Part of a small language model's weights.
Size: 19 layers, 2 heads of 128, vocabulary 50257, 101M parameters.
Architecture: rotary positions, untied embeddings.
Each number is 128 + 32 x the weight over its row's rms, rounded and kept within 0 to 255. Layers, rows and columns count from 0. Numbers have three digits each. The size before them is the row's rms in percent of the matrix's.

# down: layer 8 MLP down (transposed), 1344x512, rms 0.264, rows 374-408, columns 384-511
# gate: layer 8 MLP gate, 1344x512, rms 0.218, rows 375-409, columns 384-511
# up: layer 8 MLP up, 1344x512, rms 0.221, rows 375-409, columns 384-511
down374 106:175171086099110149113163120138116096087166126152139126140106119124093142120151102129121026122146176107127128136103133131150106086084143088162106134107096081079119147147105110154114157084098175151134149137099161149144118125096158147141084143141116101106057048152129116118125155095154114158179080085157145145090149065084080115161096138140149095109113114109102155127159146146176102172134
gate375 100:079113106117115085088123132099191105104103125149149099135128127161126180177124062127101067166149216152065157134144142200115121112095141094157142108157148132095067096184126092137195164164160085144118107118207139149100138130115100103097101137134193135108147099090192100162150144126136143146072133106128131101180140153129097110126113091165089092138167091177109112123115152171174092146120
up375 101:151151149130053115108089141137149171065122199131104108091087097110154081158164144119180183176115167150093120174149137116111097153065159149085103119117135130138187137188151112133129165155151184105116112048144158160127111121116132147123095105173130136130122119153160131125152139125108102159070117122137104113133109072143120070123097107145134148169066107123163148147113135156104152149113
down375 101:155145129158116111098133130109124155137146111078110042166043142134157184116152115123149124161124127153144087156184124110088106155082096095107166075140151101093144102146057111162073116147117143143087119091145148144122142122120158173138144142114074167118099155165126110103123191113086117133092099114159049105150138127071106151143102121141114120116161149162102121151144200175147029178128
gate376 097:172132099162163155118115142163122148153149100112161144152186175073137118084116228143078148115102132128125128198133066128117095127093122146095121111143132121097186128110174167149104189124118130156111169153131129118132140119111109102157190082175141107113115120148090109125124120084112157116083155181125136095109177179143090104131082135074177145126138180149114176158127100140157143105157
up376 098:075156126105102153150184196119087126096159075143103177145175171120119106134118134089110118198164126144080117181072138154191147145152180100132138129161113135096132104150173084107111119138118153137133136121140108094114123130128106136099096108131156145158149131181105166118134146140165083141107108147169081109095138081109170131195150115117159151151162125138101115137147050101163142093101
down376 096:104117107107140148103139171138125114117165098213158142111217136116117110112102128165109160000086108139105156162131091132127109117101091099146132126073136220105203163141168139137056197128143096165124142137146181082132165162161141104151176158111180074149116181119114118110216111120100142099091145127143089105175160147193094101140133160057122103150110173135118113140096112151138164105165
gate377 099:141085182103109139157120116132114117100098117067145141142153152174113131151143161077120136123123193162138101083129146150093088113083126115150105142119213150111148116155135187159135104110118131101057128110167157133174143169113105116124149129150159087157138139158122164070099073161071148131130093131105146118122157109106104116102153101124114145105121144064124127113070134188136145066171
up377 097:130137153164177172120128174089089074167136119160130062089177168144136141081111140139083112124092106148080124156153104178094106123123135114128110109139137225055124154137141164125178137132107147193124166120123093111165090085096138100113105093113174106132155143079078131118132135171090082136130159112086129067160122163179125082129139093155131116158100173145106121128147192183096175093113
down377 100:159119104052097149066151166054105160187103119138187135152149085128151150087126078115116175031119089159148183135117185140149128142144131163161147095108138133117158119154060084147112150155131153164131132170124115124130096153152149146138165146103141113134173150087171118130247072085115136121147199140109097121164097124115163175107126142116102170136159146142151108133113148134130125122087
gate378 104:149100152174163106179117122115148192014126109096129179113161118097144106110143129147118083126093153111111091132177110152140184055102122143198114150135163110085134137082105117125092045104157105140104090088142114161141153135177099161114180114119106118106069086127100082131126098172122130124095199148101145101145091083086147202184141111144110127168137126122160161137118156130183065138167
up378 102:130109108161108172145156094070123089156107079061132147120157132148128104145192096134174164121156137136143133081129109132114141085100102147110126126101136161162160123158105122083110111161157165165124146100095152113140077146187130188139173083088139110143131058097144125166125100117112162137135103129140103101072144115120100038108129097126107104104062141116123197124099098100148160150112
down378 100:125142114153099146114172117175144201112140144135129114139095104089135159120111141133132142125128160084157134081148123106134168108213077136085099129095136108135165124098148103156148152118153098191105110091091126096158131101176126097178176126055156107099127106117130120147093101078096102156083155186171087164141103109117187091117156130117166130197109143110157182125080115131076071099126
gate379 098:144147149126110120186170165132136132150132148102157147182056191156207089139165138150154159115130119089114132135144071134129123111132129188089110086119140120121114073145162087134129065136161169097158181137126167165181211123147092104076131091108170144063152087118147155112126140168139109076092183105160056159153151141094165164109126177127123174095119067116115100145184088169190160130144
up379 098:152139114133133090145127092166112099080084108139130162103166152086087127150143176091119068127093158103113147120156142133175123115083109116175158148122115113112120152089137151110126169134128125120151136097155095106105128162093118155131091138169119151135164167097124090203110126153140138114198151137136098121111104122113093157063097090105122107117151113122157124164091063114157082122080
down379 097:149099123142133128080126171169142155139127115136106092156161141158067137122094098115169070170082040111167111094151152152123126137148151128128145146120070139168201131066122104096176072175138128097154122146138105134150129115154051128171094106111106129101091150172084129083130118152135161118127096179099071108112090141149130096110141144133145118109202157178165107131070142130151101087173
gate380 107:139113117194114098190101153188123073110130152143128143117157108137081083182123152052154147104136128166144092142100150187154170120132134179145195181120154138184158152164113115130115100164096118089114105129073157177152134146172152119176183122089182104101146157137110074158131123101122105165144180163078076146114049172099101142155117095063074097173086093113163110153150151136084152134104
up380 103:112134117148132078133112141106173104108121159115121110139097087099149129133114073099131123124127080114137105105129134144128101194123122134135121148147134167134086077153122177114112091157205172146150115164110163149097170156140043118170167130144135135089069186103141120151181133160136136099178091107147130124110127128118131101042164143101111133057108154065128140127125135122099094146113
down380 107:167092124108126171134145155079152119111116181114193126130085189160170095152189102177165121171104087082137130166143174162111110126166130170164116100105101101138136119140162109052054117101166124127136140117132170160104169182132087099126111155157173183138148136146109148176146125143069153125164154136064110041148168122164053134077152126087086131150120151145130118125115071143092121102145
gate381 100:080111086160129211118146092111171102158069146128098142134114085170147159098120156156148123096179150152126097080114126084124114130114153085117156161147134158172130160175131128146143117155097158121097097161059147060107149080135181058087146181125106165163098148111138118135052109164139147111130124129136124160088121117092083148143106107107162156143092139121158130117188160096160136151165
up381 097:098108163074137132112141102160091154080092082139159134132129160116132107109128086078091108129116076099127172116166192172165139179191117174127193113160062088144175120141162168135124122120145198123095164106114113133101149142118125070132125107131125082145104134151125154120083143134102218099080117149111146123132143157119112129087123164151108130173182147055147105165033120140106145143172
down381 096:096108099075109175187093151109124120111146165111124141109142121167103109169110141133110107150091169084118155115102131177188124099103127116062140033141141155132149195129164164150188161171189117066089186138144111124118134142158173102127119176173151167137142075146128130119083107119121128112155144171069137079120132211112089128150182183142103125155154131048133125148036143169126127127118
gate382 098:114139105153170180092064190125174155079212116127145130146142121092148107106125131114109110120137122159146087104181151120065164092161177102131102101132098137130083093169096133114117129154086056134120082118142084144167185086137125121060132099089181121102182107069108123153151142121056165081160139159140151153151148158144160171167162118124127150133137180151115120115132112119104122174106
up382 100:121144085111101108052126121091138095080145147036094155077158073164117113142139124139116146116177074127165178146089125131118132160115128136081155175148115108091161132075154162133093095153117146114139074159125136122102130104080136073114126102117096134154197133134119119085144145196120134134082119153125121120161119074110116116123091115114137128119162107062118111199112163156125147089125
down382 100:115148140114142089076165103164078133082157121188087136086131131093183122148164114154147178134136050078125152221080111163068124132104103150087103117168132138155184139116146072128087130170146084163045132081136168130131149159120112111171104128128068136103136146154131122144112122061199135131142092099104175140175134137119146103096060109144109117124104175081138128156053091129116080123121
gate383 100:089144122139167128111104125097149114152086154099124133169130166146079162086156118142147179139178156113164092105186100111190142105163128128150169203116196102143132114153091158102123164155158090176101152199137095086159124138140082090114138193128140161149119154161130159168126098135099062139102142117114107078127087121113085146112087136134133096091093092129087106166157129133145090128115
up383 101:136107169143061112177101135108146090164135135161133084148084158162148125182116104095101142092171110148147134108105153146155144123149098136076100130185162120157126127146099118027125107146112096105166132119124101093198124137157100074127095162080140077080126140131152113156109186153126086104137163132108191159126141118138114144141150102185113149175073121118098193104130142167187112107134
down383 106:141091083109068114179162115100150117156110122078077152122183127138134109102127097101080140116183102119144175191090139141076110113145090080148064093102148114124092143077097119109179101123040127092129142115138137120184164141133113125067169120153148084149173179106112121134126126102128121051170097137148153127078166092137115219073142152144120141203094095130136144114160088152127099093097
gate384 099:135178153092094179081172076107068128146143114070151164183099069156074142128114130118096127087106131090122134117109134159139132078114140092099120150174155147094093142153092081078087164100126121124129150044104143184122157105120151145092140147088103116166159157086149135101105080137111188164173134147112183061151066112144116140145091112160138144142146086130148171086116186127147106163137
up384 099:102133072117095105088141145063164159115110139142142133097150115121081114149069126110101165096189151135164127150162079062190136108162149098114123114134162094132145038195142101187120094141161109051158169113136055118135178089092172102152169114085126136140157156101057105137136095123128120147182126145113142058149080163131126131122117141165128083132105167087089121133085148099150155086145
down384 101:149141100096105084068097154110113166131109048142127119116210167114080125120077120087135122232078143129130117124138105142136125129139091073163086161112140152121151100149132116117125112133132105141122102107141119146170137135155111077175119109108130196117162093178129049103143143100143160166084144112109115135093074208161137123137088149165093100086072166203146159134106115163200128133092
gate385 108:099113153077110159156077157166173134137104136151182147163201140111171111204135139124103115080178104121099145144128126127125114109055100108096104089137126182115165118115127144165121140157185126115138163137100195097137158125187134100091151142143093134093114169111117078077096118152133088114063080151141132146092128208144137099170130120111181156119163053116114164099170131142120113170174
up385 109:178081062163146197083101128097099090127101101158085146149131149123126163110102136111052114122082159105115111106148163081179134118117105076132142181141142128126121133149080123130132103078093106129155136159124085114116165160081112161061118146119197196141008079087106125153127189090075159135139141180127127118133150121125137197122175142147085124159196180145133125132127134190162155071148
down385 096:104127105119162153090156167085139127139117135163117107142047078200115180133202156083107078143186132114131136059174194169168116155149117154133116210203170097037077124092148077105150130106089163135146120182163082099148142142107125110061138132145115129124213119117128165121118132130081137155144142183095111135118131133175141132093126170149152154156176134130185174183145137133134145134136
gate386 098:156160149148081114122163135136109183109152097078138140114173050148098119136129124095156099115088154156094086168123145108133118114097146143133164101124185093178088095096155138084105098148141086130094086157138135156171114136132152087154123116122129074159145146155110140144128150112141115156087124155094092092141107191134130154157219104116205058132143169140107155130127147162194110114162
up386 104:130117140156110099124126129133170101130128061180094113096105104167116115115080130118131139136072198155156088110121184143117093148084107123146152115127153114134128090061105126110158136102124126146109131197132144120161054088091139137129097143142118135133093182160231103159111179111114202175168109151160149076079156142071144117174149148094143101116100194171134126175100156153124139156159
down386 100:097050157196064114150076083113196153132138166127123161139124080148106129122125078152150119087125103124138108169130174108058129125141139143095202073105137103133134105114149111144136091101127100139132124127098135136048152132143151175075174151158101153083097100096073118146083197163078132111141069113139094171153076170119126109118085089137140154198129133137131133126154142084086126144127
gate387 103:114087087156102098063091144132115092111105128155140148103081134152124153083165186097067188138165175070130125125125154137179107124104158151127118080125092130179125170181137164126128135177073155151178119172108117123139072146126116077142201096132138094145104202165128133143137075099142108099096146119089081112119110059092096114205096071139132159115109146089104136092176187090086151205091
up387 100:106109121197056129145120146090132094157116132095178058137148175138075176125192129091126085135127161029117131095140128164121111124069155152158125174127145139144110160113158135061133069092119111172143146069157083143130129134192138146101145092139113120072110206151113151161101165134096135113142122155137114116158153138171146135126114140121107111153168111124139141107102129085090151113175
down387 100:110157094157115153158093133124148172150133139146129098161117099162167185058114106077186174189131142139119118162110149112127176143156109130167092175171062135114130185102153133155111166159144120124176115156063107150115152100180158096170136159151130111087131117169133179156136074143120108134107109098134103140133149052080066130159130114115113153150081134108177134119093132152126150184153
gate388 103:115153133098108113154148129107145231133174145117154141168116183111095173143145176151118074142118168091147111185156109098143142219110077092151070078165080141107063155128112133145175114120134127164127178143142108197154132117116102141147106095152143152090126121127190095156109124140117118209137137186166131136202091116125122210148078150068091155112167116064141135172189142181085121145143
up388 097:155083114128075114124111165119165017097102097133123035161190159131102109077114129100134095135106134163110150102145176132137114111130090164125157135075108152063168126151058141181128111154138156177107082150112183149164147191123129083159087101093104080166165145183140105105124120166075137053142103155082146164107115133104149099099175108145122149113131108159094210133156085138131119138095
down388 098:157106103125131160035095131105145133112127118123101142103138106174149110117142100125105121164123118114092081108112147127116126092116126154147141091106113125129107151088141163085140091133158121086150132127140111133120102192144150139155134119151090150189179142166185183076131121155049119120126090155117079128120138168120169118075125117162160132136178159143106166056182135163092169114117
gate389 116:076181112109114176179092116103155159123099123175182130104154072110109095156089167115126133136140181161109103108153166101092127182090131120103163120096127088104134113171130156083103118104087183144080107113141139066171124133194103097135128202146148121157074192084131118124143168126098058162106120138099109140103105066050119145104164129111112109186085111098144142124136102153079118135079
up389 112:178144189181133150141087123129131081128125142117078147174146029139099159109068109112126117149176103085129056115205152077148098101137099137182099156113168134079144182178133134147099105185156157135140114150118123117132123145152127178156122180155116145118161096114137105172146116112089090139169155156145141133112095096115125104114193163106128098197101082080121134131140116088145105182098
down389 116:125111072127062174080101132124107120090123115071114113143167113144113156092183112138142117125134085104107083113134097128139101143148134129119063145171158169147113131158138093176117174150086178073108115107129147125134135135123112171135106201151116149139131107109162113101143181150126129140101080183146151126172086158107132181103176139152156178187089121153143183120137147119149137146137
gate390 092:106130128130168153152183095148161106116094166106188153121147136117114093038105151151135120117156074094118161126103122111076063149168120112177117132122083114106169144170121128099126147225178015187182146124202095133127053080145173105152175163146150142126156128130144137115198102160111058089124173132153118096148115168104179097106137127120145101110137143121104096107095127149169107148103
up390 098:091096152183105175171129159113136152136128151147146123163184156128085080106203140116158108139135159082046146159203124097081127150148176112133152126152091127118129152132189165097101150115140054147139153113161031131145154170161099128083111140100097112156163092112153137164106122135134122143123134156175132134109124112149097091051181099129083124114144058155141170096181101119131168097087
down390 103:130178149137133141125119089142144120117123121138084138116067137091151104145138155170170079167084077097149144121102130007084112180133142115108067128169101189103138167122171128092127133155102087187119137169130111085126164155161113130124177153081069124128081130114143121084146157116125105125076192166127101138099082155142133114139103131097087053066144138185149117098123106154177158112152
gate391 105:112138109120129163125177082115110088116122131116181150124141132145086061104085094089147108141105186125129147187153141085089115175102104125086163161103048128190124119132085104140058074145178138108108094172111103151178154124096120103064125175122106098131111167113092088183123145109140158139135126131153075092102093133104135082178086117151124104137087120121170108149098169110068129042057
up391 104:131156142127125096143174097121134173154112163158161102130088179181146124110133125177166130139130179103138184095134146175061117123108128166130132125095159110145127145121108118144102120043128122121125094110150150149156125152138112092156119120189100125171031083098126100139179125122154118124092128130170181159131157095122073169124097103136098100134119132097161127140111140134157141126164
down391 109:119115084138144106101099122135131145083120135176160091119091090122152053120095151095123070096142160122122104168123089103129145066094078126106129127097057114160126172174131114080092094152133108100135086183193099088100194168123103081142128084102136076181069098117099157156194107052169140086130150074189111159089153164084147133096114149113135094070079058084132112133109154127045149083098
gate392 098:105156137103147127089120052095101188105155204100144112097106088151147131159131088167139090170153160138141132152083166118154137164124113166192076129151145150076209150087159105134123000110187174115171113147136115106117157153089073110155112131123100170114131087125072121111106120100147093160132155114116118082170081118068118087168115079116121166155128151113054108089095098129102116120089
up392 096:128129125143099129107060122164147069180097087124056126143086072104156167130135143146164199101132135182139121129084126186177086154093138123115110138114127078137122150175158116126143134172136100167130111070133146106129129104137161145135046150152129136088156171187110086174130121119096198112129109116102144137102113136149088139135167121097175131110163136081123156156091172090167061155140
down392 100:115156104113078169109090105038102173151134113101133130105172150150055184103157179186131142255148110137174190117196175129122130170165152161138163141151178202126167132129106114150087071110129133117122122109102117090077141163155103086108113138111074121130133126159116160118119205114168067143047156109110104033081080149091134142132082121055082134119174127085142132155151079147086192101092
gate393 103:092146132150127107112137148107142198120149152105099111165171228099122113170095216079163142103113103166106145099097165130117171124126182120115169108146116125105156165123100170048118192094165134140146128124149112148078128147139140175072126069126139140159088102164110152145084129164088158122085115090150189164145142147094155115103112136149132112081110143137114114179162130115167090055097
up393 098:114184200089131115107167145120110162174119113127104128169100147159129095086102118137148152127116156177164113163125124120157125107098100126154118098113142164131152113151079082156094117126104124126128111091049113114132144138171151076108115074121120046074201106173133097101154108125119149093131146156117110157132161063127165094079170179122090154116075083119135115152116100112147079121080
down393 094:156150142137098089113096137139052148116108133140034129095103221109150184058089141132140126134125127095119105092124062116114076133132112146093099092144161095091171166111109173130099167069145176114168136121141106126103184076126131110112128109104123132070141153169129120141110116088110083102148104124120117124123098098148190051098110161124145151125139110125144161162156129094171109099059
gate394 103:192112101124129096093108163108178108113114082106113065098132116111117088102170072102095107122093135122126146175106157130135145152120127175103168184116172162118144160176113155116099103150156098080124078141137077096137096108135153133104133141160129086142102133134109164134174100121120146166095132142108167087145108131126122113110115163089160076168086082145201143122095132102125080114158
up394 100:097127144171076096111042083202069097120146163140131173108149155103192129123182123077084176137085118151122157121161164150135144139091107110092165111073107107163091091136097088090115121132139112125110117086132114119143127131131101138123120123089208116118117150103115093176105117141148173045144096177092081180163152141110069154131119122134141193175187121162119154141119144086083124113148
down394 106:103109144140130146158089148154087079067081179130126145077112129094104109131132134108162097148073143143094106091100136166091103091086189159077108116131129131156114171145125114131138144110119128136140116120120167112129149123138137147119170169168174121147040109126168147117093116143132145074162153145142083106096139126159126066164162085101071101103142150116101099161180154124124133146100
gate395 099:196151151118098155111131099133173133131109104125148110109145118155103162144136121147104145116099139102101165087116105162137141101150091164179106090145091127171156154173092114134105152145176110163115159165160178108118113155144165171112086141102117153143158137137177086107130056177172075126058084134145147149138063111136101190092133120101098148148165152175147115151107161087112072158068
up395 104:054146114070113149131122115117087076112171112110102147149114145190137108092105110061168134118086102195129123119122107089158147141116136175098144159130094121117141118174072119160104100158146134105162106199158151100104144154112103139128160135073095100134169105094118136114064120157161104122144133179139034158164107081134113135129169125142180146109127136094088110120115130153139121102103
down395 105:150154120161169147120128085143158110168126190147154083137100066179144170173043116165161149097105104118165125125143158095138110211140148168137163047103162109148106091078105143167125171104096151112096094136141056100136155153106136109139120151145154120146127098161128133127134132113117079198135160140163133142110194125093142138144065165155139121077109135085125078094092086124177127100167
gate396 101:133156160178159100168032095138181109116129114122123057130119080162129091104139109143109112137085181138110102146130100221077140118091066161105116160099080092148110147146137123168150130120149101116147096130147099183133192113170201129140147127149092133138165153121164168161132121123094152104180154119053173129203178099135137107082106151092128069120152160112086126152171132156176136142106
up396 103:159140110189154086144120067185150143125105092157174151162132149084149157149131095077142141125227127131121153133100145149154125104163115169141093087073097036068129150191169152165103086118169107122210113132168112207083107088133160138156121102170112106101137071119173151156105092108059166093115104116123132141094117147098109109078091134084117133137103176129148101192108100083168117091114
down396 102:087080123096082192164129163121114134102133149110136169173115136143242124025112144123149151170138133100144077115137100096158117131147093209164055093133081205064135157157064149125131144101180115090111158078144161108110093085149140125067132122103138125088079131165151100116109144175166139117088115086154111098170184102130107157149149089084134116161122140141189108120123123169122106149115
gate397 105:148192181097166124120146131071105107139111113175114100083139109103123118060143122188065137122116143126175159141086122176121096129119154189136139071137103043131182153110151079105147081105073127144157112132142155168140179083142068099142185088181122127145147213106087112112150153168149161114063139099139082135163111115095155134127087126152060093118099117128099098106091093113118123150083
up397 101:165147156085125146108158112121126149153088158125149163146112068166128151121055183111175092154124106131144097149110056105121187134080137117137082170089116146068133097148162127093092135169188079143082066159148118079126162152128183165146105098133120074174148118142115185121097140055158108134102183104079148144113091100163153148163101138162150129110136109078128138174113150143173153096136
down397 106:125077128092127107118123152150205122129101119151144133106157060181156148149130152152162085160120095108131166165139102136049119151074132169176124143135157158134088165133160116169139119115193131133142110124123164139121134161183181132186223048120165140158134129077089101121135134098101142156135154128092063124131088164120132101215180126145200098088085108160144062199116125079106170123049
gate398 101:164098149112150174148162058111138136129146111144080135069149126115136099114133172116136144152124114170143100097153138095143083163129216134112159168110160158094096148160112127107100103151154058134193095130105125139077081170117121133075116058068090079152103108158098143078120077177124126078073132181102108128175073144170106128143043139130090050085077105120118135130117077143097085113108
up398 099:080146130147171133143090124093135167083104157188159139109067130145120095144089103100116110111145138107137141173118134157065080093103119099129146080141166126126127176125091075160140142107167136157054180185134094129111163114143174116147151123082101132142138146131084174111125128136150153153184179117113152137074139103082167152097145127177181141108134121082147147106134118126130116156159
down398 102:105148120172091107104086155133175209114127104148161129152082024106120098120073122132229076164113089109148113152151117169124100134107117120123136151181137142154076122125059113201167088135087146154124084109142130136061124203111072155125123092152129100168163141112141134127123108116115035149164172081136083166135144130143146155137065109168121137128116139132124150046183135107151086134116
gate399 105:135120106096114193117137157190174097152184077130156144166096114129131126158154134115118146130126153117141146160107086180124146145169125162081044102072095108181126134146167140144190187115159141127187131082132149124140161153135081132126132103099130071152109128112158096106144129088166142164073205133170081113143157134097147176168115146097093173130159144131079113116145133134129125134134
up399 100:178036121147138128125147088091122116127125183082143117123190154198126169099172130140113127078054113165128128125144144136178106138179169141163099134100115142152114152156126143117160102141154187094167111160172127064085137142207057134186106121146129174102078148111076111113124147173086119115163160091094055105148165120131127132127127088092120161098122137115086113113125137104136177139113
down399 100:151142164147142136134132087118131103186128133144161078098032139165184113154131100060152165127120137149115128139139088152138136155210081127140210162087107178135163141159123076143127136118128147112139070103111136100094141134125084129111137144097035093128132142143132156149084137084116131126160091079179063148065156136108172101111087101132153074157164159182146126102142149093156117105074
gate400 092:135104132165174115151091126185160089152099115105088102152143165120126213088159155156088159098143104183107128158110152089139127142136227130136063140150182152105186179119141102056103111139104044099141120178123148144106118091119148120131154125135132130102145121115127088165145132126119123082148164091185115095126165139131092094100109147069116174190142139139116101119113088081121117170192
up400 100:120096093110138154091108099065139081124139137093082153137172081157098116065175135133165150109161148118171124022138190130087096111099108108125136074199099153119101091136144080158159150171115142115122165137159170104068092091124104134155136108139129139211093111135101119140121156120127101127100165156095085159173123144161157131168148114124140105134091136124093154150131172181107104115183
down400 100:135150181150167098134050108188131128124118163114055097137133136149139124116150085175105146138151167099158178157123178144071140115165157152103101100093178147131139146103100177106149075147097099113159082105128128153087131100112141117174181159136171166127167117157134126124125092133115129160122176088161123100126145124189111075180186155083147150107115110104137106130137064130141141110122
gate401 099:119168155165033160129166096110058076083123162115140148108112099123067176127125161127121126108121118084105095176096098141166122070174112126212114114099123103193083125149171151140110091153132110130064121140062139143148121150086129079130147148112106163113139119109095119149145118156117113140127152111075080093133051084139111129118141162158131139097052094027053132146119155086129102197100
up401 098:139103172115191085169132150192147147133127106095093145119138138094165114118081133115093132128111162133121106142119122085084113090049152123081150117100207120130122096109145113150113196164112146160071115125132131126114142150102142157083087120146183145178113199112114094147123145176087091065141113052147185129132092108120146169181098109111110152137167129149123167118126077164134117080133
down401 099:063131159104093117108116162190089149164081116135122149124098092138114159089091213162128072184129090118151178067148194104140117071065158129068140117150176086162147105157144112130094151146085172142099171126080087115122123100116091187106111153120160135157147142140171104134125158172148124098134110110132144108176108090095173161111155083172149158175167153114102184107142113147095150104115
gate402 106:123103052116104150158136145156147115100153132118114160126154109168090135171115171111117094127131166098079076135157134147101146115132141180107144139166180173140085160127134104118092107112129126148159214123157144141097127103099138111172105115143095118133094088129136190102182148105138129115085144140108089101099123171135164072077190158141080099140097132095155076141136093085204157075151
up402 101:175102091125153145156147146130123105106141195154154099135093145115107155155128101133156071102143136112100052189107162129181146104093104163154115123030138072132145128152123158128107041140152139115083162200141134130115165156105151179134128158146139080150121157170203098092086101138136082149111176125147153099099111144113226129125135134075117128109117094105132095083129131064169160113133
down402 099:137107106152132090130140093070160124100096174128073104195098098133173144114146131133172134142108143146121094097134212165118198114138165159124112109127171151159151155169159202116123116130165133137097106145111059100147143141092143133143123095160078121167178075121130086107122168172162128151169173186114094102113108156073156093115098107140137136194107136078068015125131166159137145133189
gate403 098:146102120146113125115158063084111146133115089140147121201121100092122127125147134152089098124114130117062107180173110122121089129119160136114135022105197151138128109153152125111165131176140143153147154157104138138138128130106137176083152107155096133130138118140143239096170093162155099104118159148136155146191085134097125114113130110105121108187114133106106116152132136149129114082131
up403 096:065185152145132127145124134126068167099099111125152138111216136120137145143055069111137103147138149120108091103128199150108099132067156115142125152110130127176129120113146158164126178127128117075113171138108143073104165143109126158164088148119074167139114154126130121133127183123126141115141130180144124135147105092095168096131173129159103161107137092142096144164114146127142120091164
down403 100:139108144145110142189193109090133063150150074176155100124149176179106126128128138093109151044097163124117101116131177222131153124170098100095097094107087123128155175093149165120120152091155118096144118104119090156094177139170149101158133144144099083117175124129149073122121111148141096100166159084172064127095145074057130091159092152100149100105111092104118051125142082135146151096087
gate404 101:137152179143103170137136124143158119122155085096182130167092144142126184164153125143141121108157126083159148123148116069155162103120085068140142128202121131179150166127107117096116112092112077137083113165181135149152126126140132114151160169108094121143088050068138163094118118080135129195172137158109150127090060149104151133150113136166131103185129098125168104150178122107165057092141
up404 102:144143174141091144114136047123131146076096104121166193090094168127106127139107168163113077128148121094130104125137151106147152113110180121166182147189176160085118085113109146148098102089147121082077136138153112128137130118163113095119077153102116075145060078131172092135130073135160146074129128113150188140184070193160126163116102077179117178135106139106091038100161062047160143147120
down404 101:176132169106116125131176143158062112197077067118153143127129186126096162203111141140109126066109132172132127118152133125127150079114104071208118115187132094074109083192097138136103084149133134180125161102138195121078171150136180135089099103092101165204157120064149122125090195165121103164095156123135158138088146131113167129151125129090077161107147165131089120170134135073168108143121
gate405 095:144161190179128159139118133133164138072150144140201150206126083168150158141146092105183109151136133106124127199072161118183042126125111141169083155127130138177157146074154156134040088149110135138151136114082122126108199163239071070128128103136124153078112164117134135140089094092111208087106149074067123128148110134109116153082138120157165152115104123131165143115166122122124192153141
up405 094:134026173208191163131113134104149133164075125143147128153109143104183146121148129104138108149106096146119079164069072139093149164140122118139170185066153119122172099144100155112162105121165176157109170151131152149151186090096124160123152168155132134098108109130088141113105137106155175108122133119110120161133063098200103104115137159080123151071124138121149122079127117084170129145035
down405 094:141137145104101117149126053131169147089100172119163075086177108067170097066151092141129116101132083133120149113161121154158043213133161136123185180140119113097118112104139090090123144155088082158173180150131190073159133123141087127105150098109200100111183127083150123104171090122120129130065112077071089073172095092179059102177107204171193149118166120121104107112104098060123130141069
gate406 103:125112113128204092131119072100111076134107139140101121098132158075109103160099099152138141095106114132122144148165092112162105139044167145097076055174099059118147130147074165107161143138103127134152133164105093102121111134181128136150103155139107159162073101134129195122149158147141133121041116145095147152083089136130122137183088124101205160142169134164133081160105107131071149172141
up406 101:120125117158151086131128147093206137153081156200140118140113163087198093090165120104078168103105122189115103155122120191158096137091141098137125140123109171200140154131146120084162095200148122124134146114178184088119136137120198142110127091108105096095190114160184156164125105087109166133166189094161091187077113124104165156080152096208103124135118076153150121157197156124130092065118
down406 102:178183124166101093014153104167137048138133092067145168121147108104130078123106163110123173143079150105096118131173108076126129134165204191103088203180141056092109088075127118038120168169064101116077103131155101141140094119162120171152184095139138164169099116116159130113139121110097191076127152147150077129123139059096098125152106148076108097109133147178109110215126097101128068179142
gate407 102:113150081147115059135107110137094145196109112101105150119196090125134164119076071154119065136104091120113185119096120039052107096110128129140176123132130088128073089099120136130097128130174124117155140149133159169111164137177145108134201147129109128223140203204161174134140158155104124101141080120141151118118115175119059136107138156183144123197130126135143105143125140161118175148178
up407 099:136201140132113086212101135106087116179180154096140137117145112133098093088187136141097077118163132074134150176105123119115134163166122114109154171086038075176122189162150122135142212101115152144111210122152129094084174105154095084160086158135114115177164126111155136136132139084155115146144181151118120180147131112098145140169147154111142219128175160126124125158123092151098145184166
down407 107:113112118123144136172052059122058111171086094141077081168147103116097108136206140111136106166139153116113140113098128133085099078125167121116110125107064071114050140160165132126081161102168155057123175105148118103148207097139128142095135182134171133141124158190160095135156179117119160110154129154124167094139135154149096167078124100102092177091177148137126119127125081167133118149117
gate408 096:076105119170105107151172133137082123155144133113130115124134062090148104191077111149150080143115118100152131146150192130122104105097142080170140109108098095081149151121089128116113079101121148104130175176142066141155136090130146125127171105109091179129149137078135134111153130094151139124160167104104066128069181108090075186126160205133152191117126178064128049116135139122088152176147
up408 093:148108148139106116131115116126133118090119128175103188156103140135108092117099128122111135160149144076140169070118109138090138177138097152145138156063156159128160176119142154106103166108187113184149149125069128142058126147138120062092099127141139106085128179120117144166168088112091138174138125180096134128132171149109113132154161052095070159167132148177098193121125163097176120090125
down408 092:120155143164145124052161130128132127110152129100107127090169094148130122137139118124075124112097158142179099100165161113171140167098137107084184125180168090099167110167080127154171123126118137122160112107214057094150149156125167159125241094176123204151147103123198110113142165096156115127155117123129103109085177131089109156069172195109105152066147123140164092116143138138203144149173
gate409 091:110157126130156115137134168137134185114074107090100234149090116147180118157106176121080073106161090109169177125119178150138114112112108129146117196105165109167122171143136130094146075181068130055156202139110148089142131117137177117165088109144117197109150118117140127148129108106167128132065065112123158145151150135139088143153143119149137120155202146136125165184121121190071143134098
up409 107:090188142145104130144143077163096150100137174102148161154101147086193187136183110086089159161137127110075149136160105200104167169116073102105113131172141197156110133138091163144123133136087086092090148160128115159088111076157115113135133172194106129101143075108128153124087119176162085088135142165104074138156128149106065162091122151142112170172112151119137159199167141110144173193116